config.yaml
n_layer: 21
d_model: 128
n_head: 4
n_kv_head: 4
head_dim: 32
d_mlp: 512
vocab_size: 8192
activation: "tanh_gelu"
norm: "layernorm"
norm_place: "pre"
norm_eps: 1e-05
positions: "learned"
qk_norm: false
attn_scale: 0.177
bias: "all"
tie_embeddings: false
parallel_block: false
init: "normal"
init_std_qkv: 0.0549
init_std_o: 0.0681
init_std_up: 0.0785
init_std_down: 0.0785
optimizer: "soap_variant"
lr: 0.0082
weight_decay: 0.0
lr_head: 0.00912
grad_clip: 0.5
warmup_steps: 200
schedule: "wsd"
decay_fraction: 1.0
decay_shape: "linear"
final_lr_fraction: 0.0
batch_tokens: 65536
seq_len: 256
doc_mask: true
train_tokens: 278500000
steps: 4250
dataset: "wikipedia_en"
Each number is 128 + 24 x the weight over its row's rms, rounded and kept within 0 to 255. Layers, rows and columns count from 0. Numbers have three digits each. The size before them is the row's rms in percent of the matrix's.

# down: layer 13 MLP down (transposed), 512x128, rms 0.0786, rows 23-47, columns 0-127
# up: layer 13 MLP up, 512x128, rms 0.0786, rows 24-47, columns 0-127
down23 103:126113100119156097084103153113126117151102134122179134157117144099156112117155158151133122131126128141121104111126134141093149146113106137123126087102127127125079089157150142140151158095116108112136144168144129101116164094133103131122112093173096173116135077129141128103174156126181126113131129108122115159158075121104116120111071101161150154109116140079088138124110112141142150100157
up24 107:147130096101106116172153118155131096141127117102144128158154074122089107103108128135131125143125076138110115125140115143138144111142143105159077122145110105154133110105119144178141146147120107147149117169094121131140104152128101118096105105097133148141142176158086115102144130145115093141119114148187152140094139110120131140083102172122077104114146117145173124141139169152166100101099
down24 105:167128124162124075094097133093099123112165110086127118116133096148122142113149145137156091123120095145106127099121142110133175135102143135081114143101084085101147104083121141086115137149110124091141143127118083096143120082122167118127161125107094119145119148157159157171113143090129122123107139135158150111098152148157129188125140112163139133101115126136120122117089154094140147114151
up25 091:157148116103139124119102082143081143180137123151133139159131157102162102116123124107149109155162139118132081093108099145103153137157072136108098150166154116101115125105125161087131135106164163164159170147098128121119105124175093125151131130147143134129148068132149178126128095138115123090135141113132136110142134161167129090144127114147124141128157140078132136113153135121109097158133
down25 090:139116156171083120123130151163169118117104135103089120135130104154130126153143141146092114128121104116112149158103172147130070098095149130129189169084141165109116133137122146161101111132100120127091118085112133118151163110096121122115135077149113108125098124125140104156122130110160130131157131123100129120093123112119112126077140112101148085164134179177121153140098133115121104146156
up26 102:126129159170082136116129118119131125145133112131105128141166179155130135114142116100113137175107123087106116121149166130176138125123147105121159144108111143164124159156103165102139085112140131131137135156117136170120103120159151084156163134164140137135130121085068131127104122093164138121180154181160130094152145134156106113146109136087120132116105137102152116122077114157096141149116
down26 107:163129153136137115111124093148132153144088117119129127144074128142159117110124144110142116109101157170126134101130121129092113146113115108136098127109113128102174082118152087145151153167102153120131150108110152124134125126107120173151099127087184111157149137130127103122169111145123137116130062118132117167098162115130162113119128212113139106095095139102148158099139100130115093145133
up27 100:088164158114181093124103099153136151149136129081128163171122102141121146099108102135134176105113153104124076175110078116106099133142186095107099129141145136117106128161140126134112153114149113147115169158124129115119101088152145127130110123174149128101111154101095110129132144147127153132164134148118137119175132135119154135124120171150143130147160194115135088128136147131120139125127
down27 105:164141117133144150132198135131137151091130130156151120112149132131145185157117195078103115144113071176122130109178136084125133148090125158116135149140128145137133172123115154117132092140171172128103144133102133106135161150108133125148154154109138122135150127130148116099130115098147120098133161102144119110123115135119141147152097099134126129164128114131136109141120135062111145114071
up28 087:130122125127195151069132138087102129074100168117119148127131107128095125134118159135096131114153151140148146142123184183112102120140140108148170144145119142122132135096115178146149130147135146162155142134160152156115146140125138133163132163145095127122111159152153115135120158081150162088123141146127103155132114125163117146102130140138177154109172154133123156107150179156117138136124
down28 087:153146128138081114146109095141144126142135141151105146097143151128153135108133093117138122127114098112131130129153148098133136133087120149139159145133110107129158107139169109143169109138114148083113133135141129105136159080157098144130109120113084111049127107127138111160162086193112127141086120135147103105117102125135115126112118094101113082145160161178156139139139138118179077138145
up29 104:117130152146134143124150127126084110125124166112139115113143118133111101130185176164138142118070129142156146155151125130145106153107099101112130116122105177172109157150123154148156137127156125146111145130133137102162120121161104132164091102134133150125130087117161120119134149149122133127139110125131105148129163112128119143115123102127191146163169168146058162139112068173153099106116
down29 093:136161115118151117126097159118148147151110114119122158166132121120135129152066108105140101154205121128121117087098125123101116099168143134141129169102140095111165109118129129124073128124113143113174120090108118153078136120097123153104163152121148161144108165120121149118106116134132125106125108138096168133127130149136161105099158122150098112091115099114182104112166175095119131129122
up30 095:135119178146111147108174150137139151130113171088086132110099105116123135152087155132113130139164097105100099148146132094128126099122090087131087183153109162099109129122148146142102092167124118133116161097118166127121092119134107153125115152148112149107126150113127122123130111139110119160142145171140123130110148134105159112141142121124194133098104127055120121153123150119163123131175
down30 088:125123095106173095138121137164124148154118106098109135098124127120126111163104157121125138096128148126123131109112175101204147129134178154122132112138129101136120129155137132105154118113160148130118099125104138111145103137148154138153192129120119089131098133166123179118108167108151113110127129120091115066128162079184120109112165146133085119130135094114110126083148125110144113138100
up31 093:187108111125144140158109154095120156132126122109137135121114152091120132117163113130142127157133166091150141106124092099111123153118154101130090129124109110125118143176136158144142071091130153183116140131160143106192113116134137110190136120112143118158114148134171145113105168162175156128161113132152140122107124140120132160144144124096124178123086156109152109095116125159147143149115
down31 095:116147153120106128111123105167091126126110120135110112080086107156175137078129141120140137132105126111144131121127159136146160155137100134138145155130097125141145125141085100122161154118130110183156126111132105137122137086139127113108062146142139157065096126118131140143116192136136131173115142128106153126110133126128132170183118137125104146153185136132158133101108107095124128070147
up32 094:162092137121143128152143162157199139123180131114115125106116124117144142121147146088147168147154130143082142178100145122165121122154101151117158130196139118141125141112177133148107141137122126112131174119109138144153093126139128132154131118113144134146149143117118130084122115111110132113178113113161125120169121142101176136072118159164128097136141154170125129136112165078115136143139
down32 088:106161145151126137117125102099097136117105094149127117116135134137146177180113132176140109121109145135149108120150102130142116135108175145124096164086121140125140136138072120110146118095140104185117090132127105132105188126121138125121145121132118129136080139139121176152129153166123114122101170134133129099064131130159136088179144097100135170133123100142140163140129140173153138116158
up33 092:147189129086168129139119148109121145114126090169116140110164081167178126160140159149140118127134148142135121137130092150131153163116142147070135133125153134121132139140145154181075138084112160116134133096114175123144129130110171091151114103126111106108125133115118148119122130089125122152130078121114082111081123123104133107144135123141138182119157158114126128135091140089141114155134
down33 092:119081107164135112073120121162109107143154152115114139093141157112113149097153098132118100122106114146108130117158136171088132088086151115140095072148126124114132091104112132073127071113123128144149119159104106130124112124119106208107144151121115133107119152109160138131119108149111133122087154114138159140153124120140146111146079152129157096108082121113123159142137141121128156110097
up34 099:164147121077150132106171121175105113104168080121104143137175142131162144101097132146153130129133105170124138126122105129119165125121137130152108129132134101170094086157106171126139158151127119134176143135139130125123113102093132145096159111124108134118146138096136123143124087147108184128146181106133144115107117134118154189148166114114165138138117138134179145129122106123108116098080
down34 098:072131140141167081146135131117154132135160163116117097142118146092132146138146127076144148116098138149144101160181143144163116135146110147121154075172122106117135123126100127091149105145095144142096115130136165165101147164166152143143108129120162082095100140140089161129155151147141123179136080106135140123120133131113122121125120130147103141161112121099082127156142160151147133164138
up35 108:136127066105094099104140127127148129153131123153150119104151117155121119153149127093093112094126150144107170137148122146129095137170155105167104137113137097128107139096124102106071113122143127135112128127117151092103157109101118125106149155164123171138111093133103142104098157153150117105176115092168129080144132152097112105143107093094137162076135143174132104094135133120115116137164
down35 110:180119160098120101137125105129056135160110123121137094100119120183120145114153127071163148110133166143170113151116141132142097134136096138120135128117162125142136143119114130108106148123113127113101087142137161142145079108083137136156123111083125110153139113146164111100123110127132130113139097132135150108139102137192151151162136091141138124150173150155176150143104101134176126113135
up36 092:143122118126148111125149101129135129136153132133154155144150127136182124106148180131111123169135143121156116127142139128131077169082158142163116110140117132133089148133121157096094135133153185113177151138137138104136134095125125078100188111112087157110143107114140078108096112111145173116167096129144127135145126124149087088129114131115165129114130162157134093140096100151116117169127
down36 086:135126136135143089145120145121086130123121112080095120124156123144085116153077125135159121102110097136111147116129146131151157113126116127113130173175150110155133101084165106102151075152155099142106090141152089179130068150134145146169120137129121127132132131152117160098106137134111101177097123135141133093128127152104145127138114142109124129155178105092099120125183119115129105137089
up37 104:101076134110117165104153121120140104147138144151150154106157149119141157188146131120115139149088091113143118130120171129128150172102134124129137144147135156128100170144153114168108104103130140171156147094137150127150174137134142106111146132081124138137129123151180148165074162091127122135159098136114129149134128174106126143139109142123131175115147140118063124152147107152121163121160
down37 100:143162132153096115132094161170146141107130140076116120133106183116066130111145143163159153136140137147105140134124094141147140089112139155120179091131108101127132123107108134120100098146150102121100101138117121160111132098116115124118130107135136122122112127148109099123176145129110160103160158106167137118122145072094118101122165133160108125164089094156151137077138136105152107177135
up38 084:139142095104178089150123083138127103135097115121099129098130105146135062150142118161098128162171136126119117133129147146167130114085091112146104103141141149143092153136128147134161138115106110067190107134117108063138158129166118122119135122093163172131138141126180142117130146095127132137170129132137127141174132120134152119137145082144124120159138146138101161138097123137127145136129
down38 090:092111166134107127158130137168144127133122115114158111146141173070144165122127133123130116178091105141083156127081105105126077135106134128159159195127177090167153114161105139084131152141117109115112155140134135153118115133093102139165152116119113089130125161115156149142137123151098133113097114110173132137098110118118128116102109122104142133109133124136133145163146100158096099150152
up39 107:089119140135109134098182069114124136124149125136142107080143144123074106100087095129122154101135132155137112094099100107119074134106168116077164134088121152108120116152168131167106112131073132177133099118116117135083130097144116117145135092120104140126149134129143104126114121150126147100127138094116119131151132113122102150152126118149150159086157124097098119141104088157150111128110
down39 105:135120101125138068138115171098107108118147133099127078153139093103158177123097136144105143173123176132112112138115122132128151161125087144150099134108147139156106132128081138126112176119111126106106156146136125135149149148156139182140091088134161125100139160141129131073115142122144130145126088134122125080082117103138116137081160123118138117174143143125111098149096117152165113144124
up40 105:096121118107132132131163127130120128080096127120121121128157100114098125130053156113170143113139117110119169134131154078142099100145107130127145139084168117106119108108096103104109119137096149163150119128139103116117107185137180106144128162082121130129142126165109128160109120117124093132108101157136147126087134120114112107161111171165123110122115158079167113118131162103160142161107
down40 098:136151103075154154089142149143125064125149086130076123102113123140138146093140114103110104095130101139130116103121143083118087146120116130101144186180088117113155135124131123096136161141112151120129141134144086131154116091114117160124158095124096121121107138147120148151085132120096156127134142123141088097147123157089164143136138173151139099131121112132084118126097141163116159109138
up41 086:120116149145159122129119114138124145101094132107090100139114164151108110108146153094127156154099201138133132110096106184114148073133109157136103132128125108152136150143110139118088119129138163155108145120129133115130087156111122139140123117112122138145163161134131209164111077108158127119109092151138093114101135128110089148136137133167147163152131091105165110086147131099120146135115
down41 080:121117098137117100118121138133128139145172093137105156144110105102175135088098120126124154114144118115156135097155169128160146149100133136141154140162123120082136078116133099118172116133090139124089080141091115131116089129096083104140088149133094159121111114136131086126120128131112120124135125109135156130116121130134184102121122147147150056145123118146122132176130088152170135180113
up42 098:091131166112118109133124077106133135138123135113102104138153123081082125159069144136134115132112132101122118106140102125137131131159151176114102135156123106114157125099100140136134112112150137162105152146104139135163107129141108123180149105116139126113103144155121154186122070132127166134144170088157143084128115093120142196121093123110147104104150109124084141153116121095109165122127
down42 106:115110131164109172118173175128162126120104110131163155103098133107114113114107124166106079118135136120124119114140101141107195134127111101124123185130134111125144103121137108098183117123149124130133124109096105150142087179108135116111091144148130126103097132135099092155150128132170120198171151151127126107130127175121145152159105114153105106097117122097151136138152135104115108145105
up43 106:123149114088143126130124143151099154138147089109109088159151143149096126111146127158179117163128088114122133126119152126150107126124111083085140130144114145150124188092183093134126150138120144104114134132120097106119125088130129086085127159143143145115171125102082111085162163112110139127151143139116113137145156134141138099151141136146141111077154143090119145136111124121173087082156
down43 101:128141098131114167147143128155087102119158124130176146092101159131159111124140139129103129090142136177131113119136067122129114127144130107151144140089141181097153133149159131125143139131128144150175108139108127178102083162151110132142145106172158161159162105167160150107101112156129147161113137122150125085121098114134152083104106172128105119149148135116147114128105136139143129170101
up44 105:130166075094145072144126104165131123113110131096160104150123143124172123145121167097112115124128168166095141092187143126129106094146116097133110119105118105088100127129100160142117155097125101135113170137180140159126110150130158131136092113089121104156143124125128153088119140101145136133112130142108163106156125095137111124121078104117120102129127091135105095077157109110126109133112
down44 094:098090118184108140113146119113170158103133149130153129128114134141143152073124113136141163114125095093122110121091162138175135126127111136135126125129149136148163119121115131117147190138088125134192152127075132098153099140118075117173135175155147143104149175139117085163109128137112077152109129148138100130126146116122132152121146151147133139140129147138130134140142118130180121112177
up45 096:112147124130165118103124148099111132117126146167135154141091129111149122175117164179111128115148131093112132134152156138130109112167131127097096154138136091137111129146163145135131093127145104159133137107102115172139102153104139118156158145140184081106117093106122100170127126110116170094137117135141118126127117095158151135144154166107094120097081177093132104120120146184169101099120
down45 095:124129152169118118158153146151140140134144120112126114149132145136114157097111109092111106150127125166129097148141117120130146147078125155115118075128128161142161134097098118117136137120149115122115148088137119108111129106136138102104160136122120190102096171128085168087130096132156068152073122131145135135111114136130092116156168122154159153170132092183135141093141116140136136186135
up46 102:112120123093127096127141118089126117119105124136115092143155161137157097125086109093089083138132153146107157133147129115141162076124103156150088144123082107088128118157144150138159183131126131148141120100100175118105170116108172092150178134098114148157115166142105144115121116108172139132127101178122177101128139098158150122160121125136139141125129136123143114131095142125119155152101
down46 110:100105128126107186184171122130144117117152060129154144130120129109112152129125113133142113130109155089132159097118142150118112099152106122157140105148145122116115129130147111130122181115114169114129107096098144123112114151145112106081127141156106109124156090098176099136162124175108117135129127078116131130111157115097163122096163142171144135137127107114128137137093185124095118177140
up47 093:090126111113129186134151110139162137090169159106115173185123137101144118112103121124122112100101110115130095105140156156097135120166137135098148149074125140124129142166105126128075158118098132120165153139134172070113138107169085167159109125128128117146106151118155147129136070118151149111128152113133161104137106117122153133115133108111102147118130143107118166102157106138129134144092
down47 093:161141122189146086125097148113112126138100116126171134107114146166104117129113136138102148130098114101147134165126123069150130153101117114149109157138111113132116124117159159124128114148142126101127093126111092155184116127101171114122147129161124145117118109119085094114084183151120179113111146150135131178120120153139133076147163132144162096123131084105159131115162157109100114125125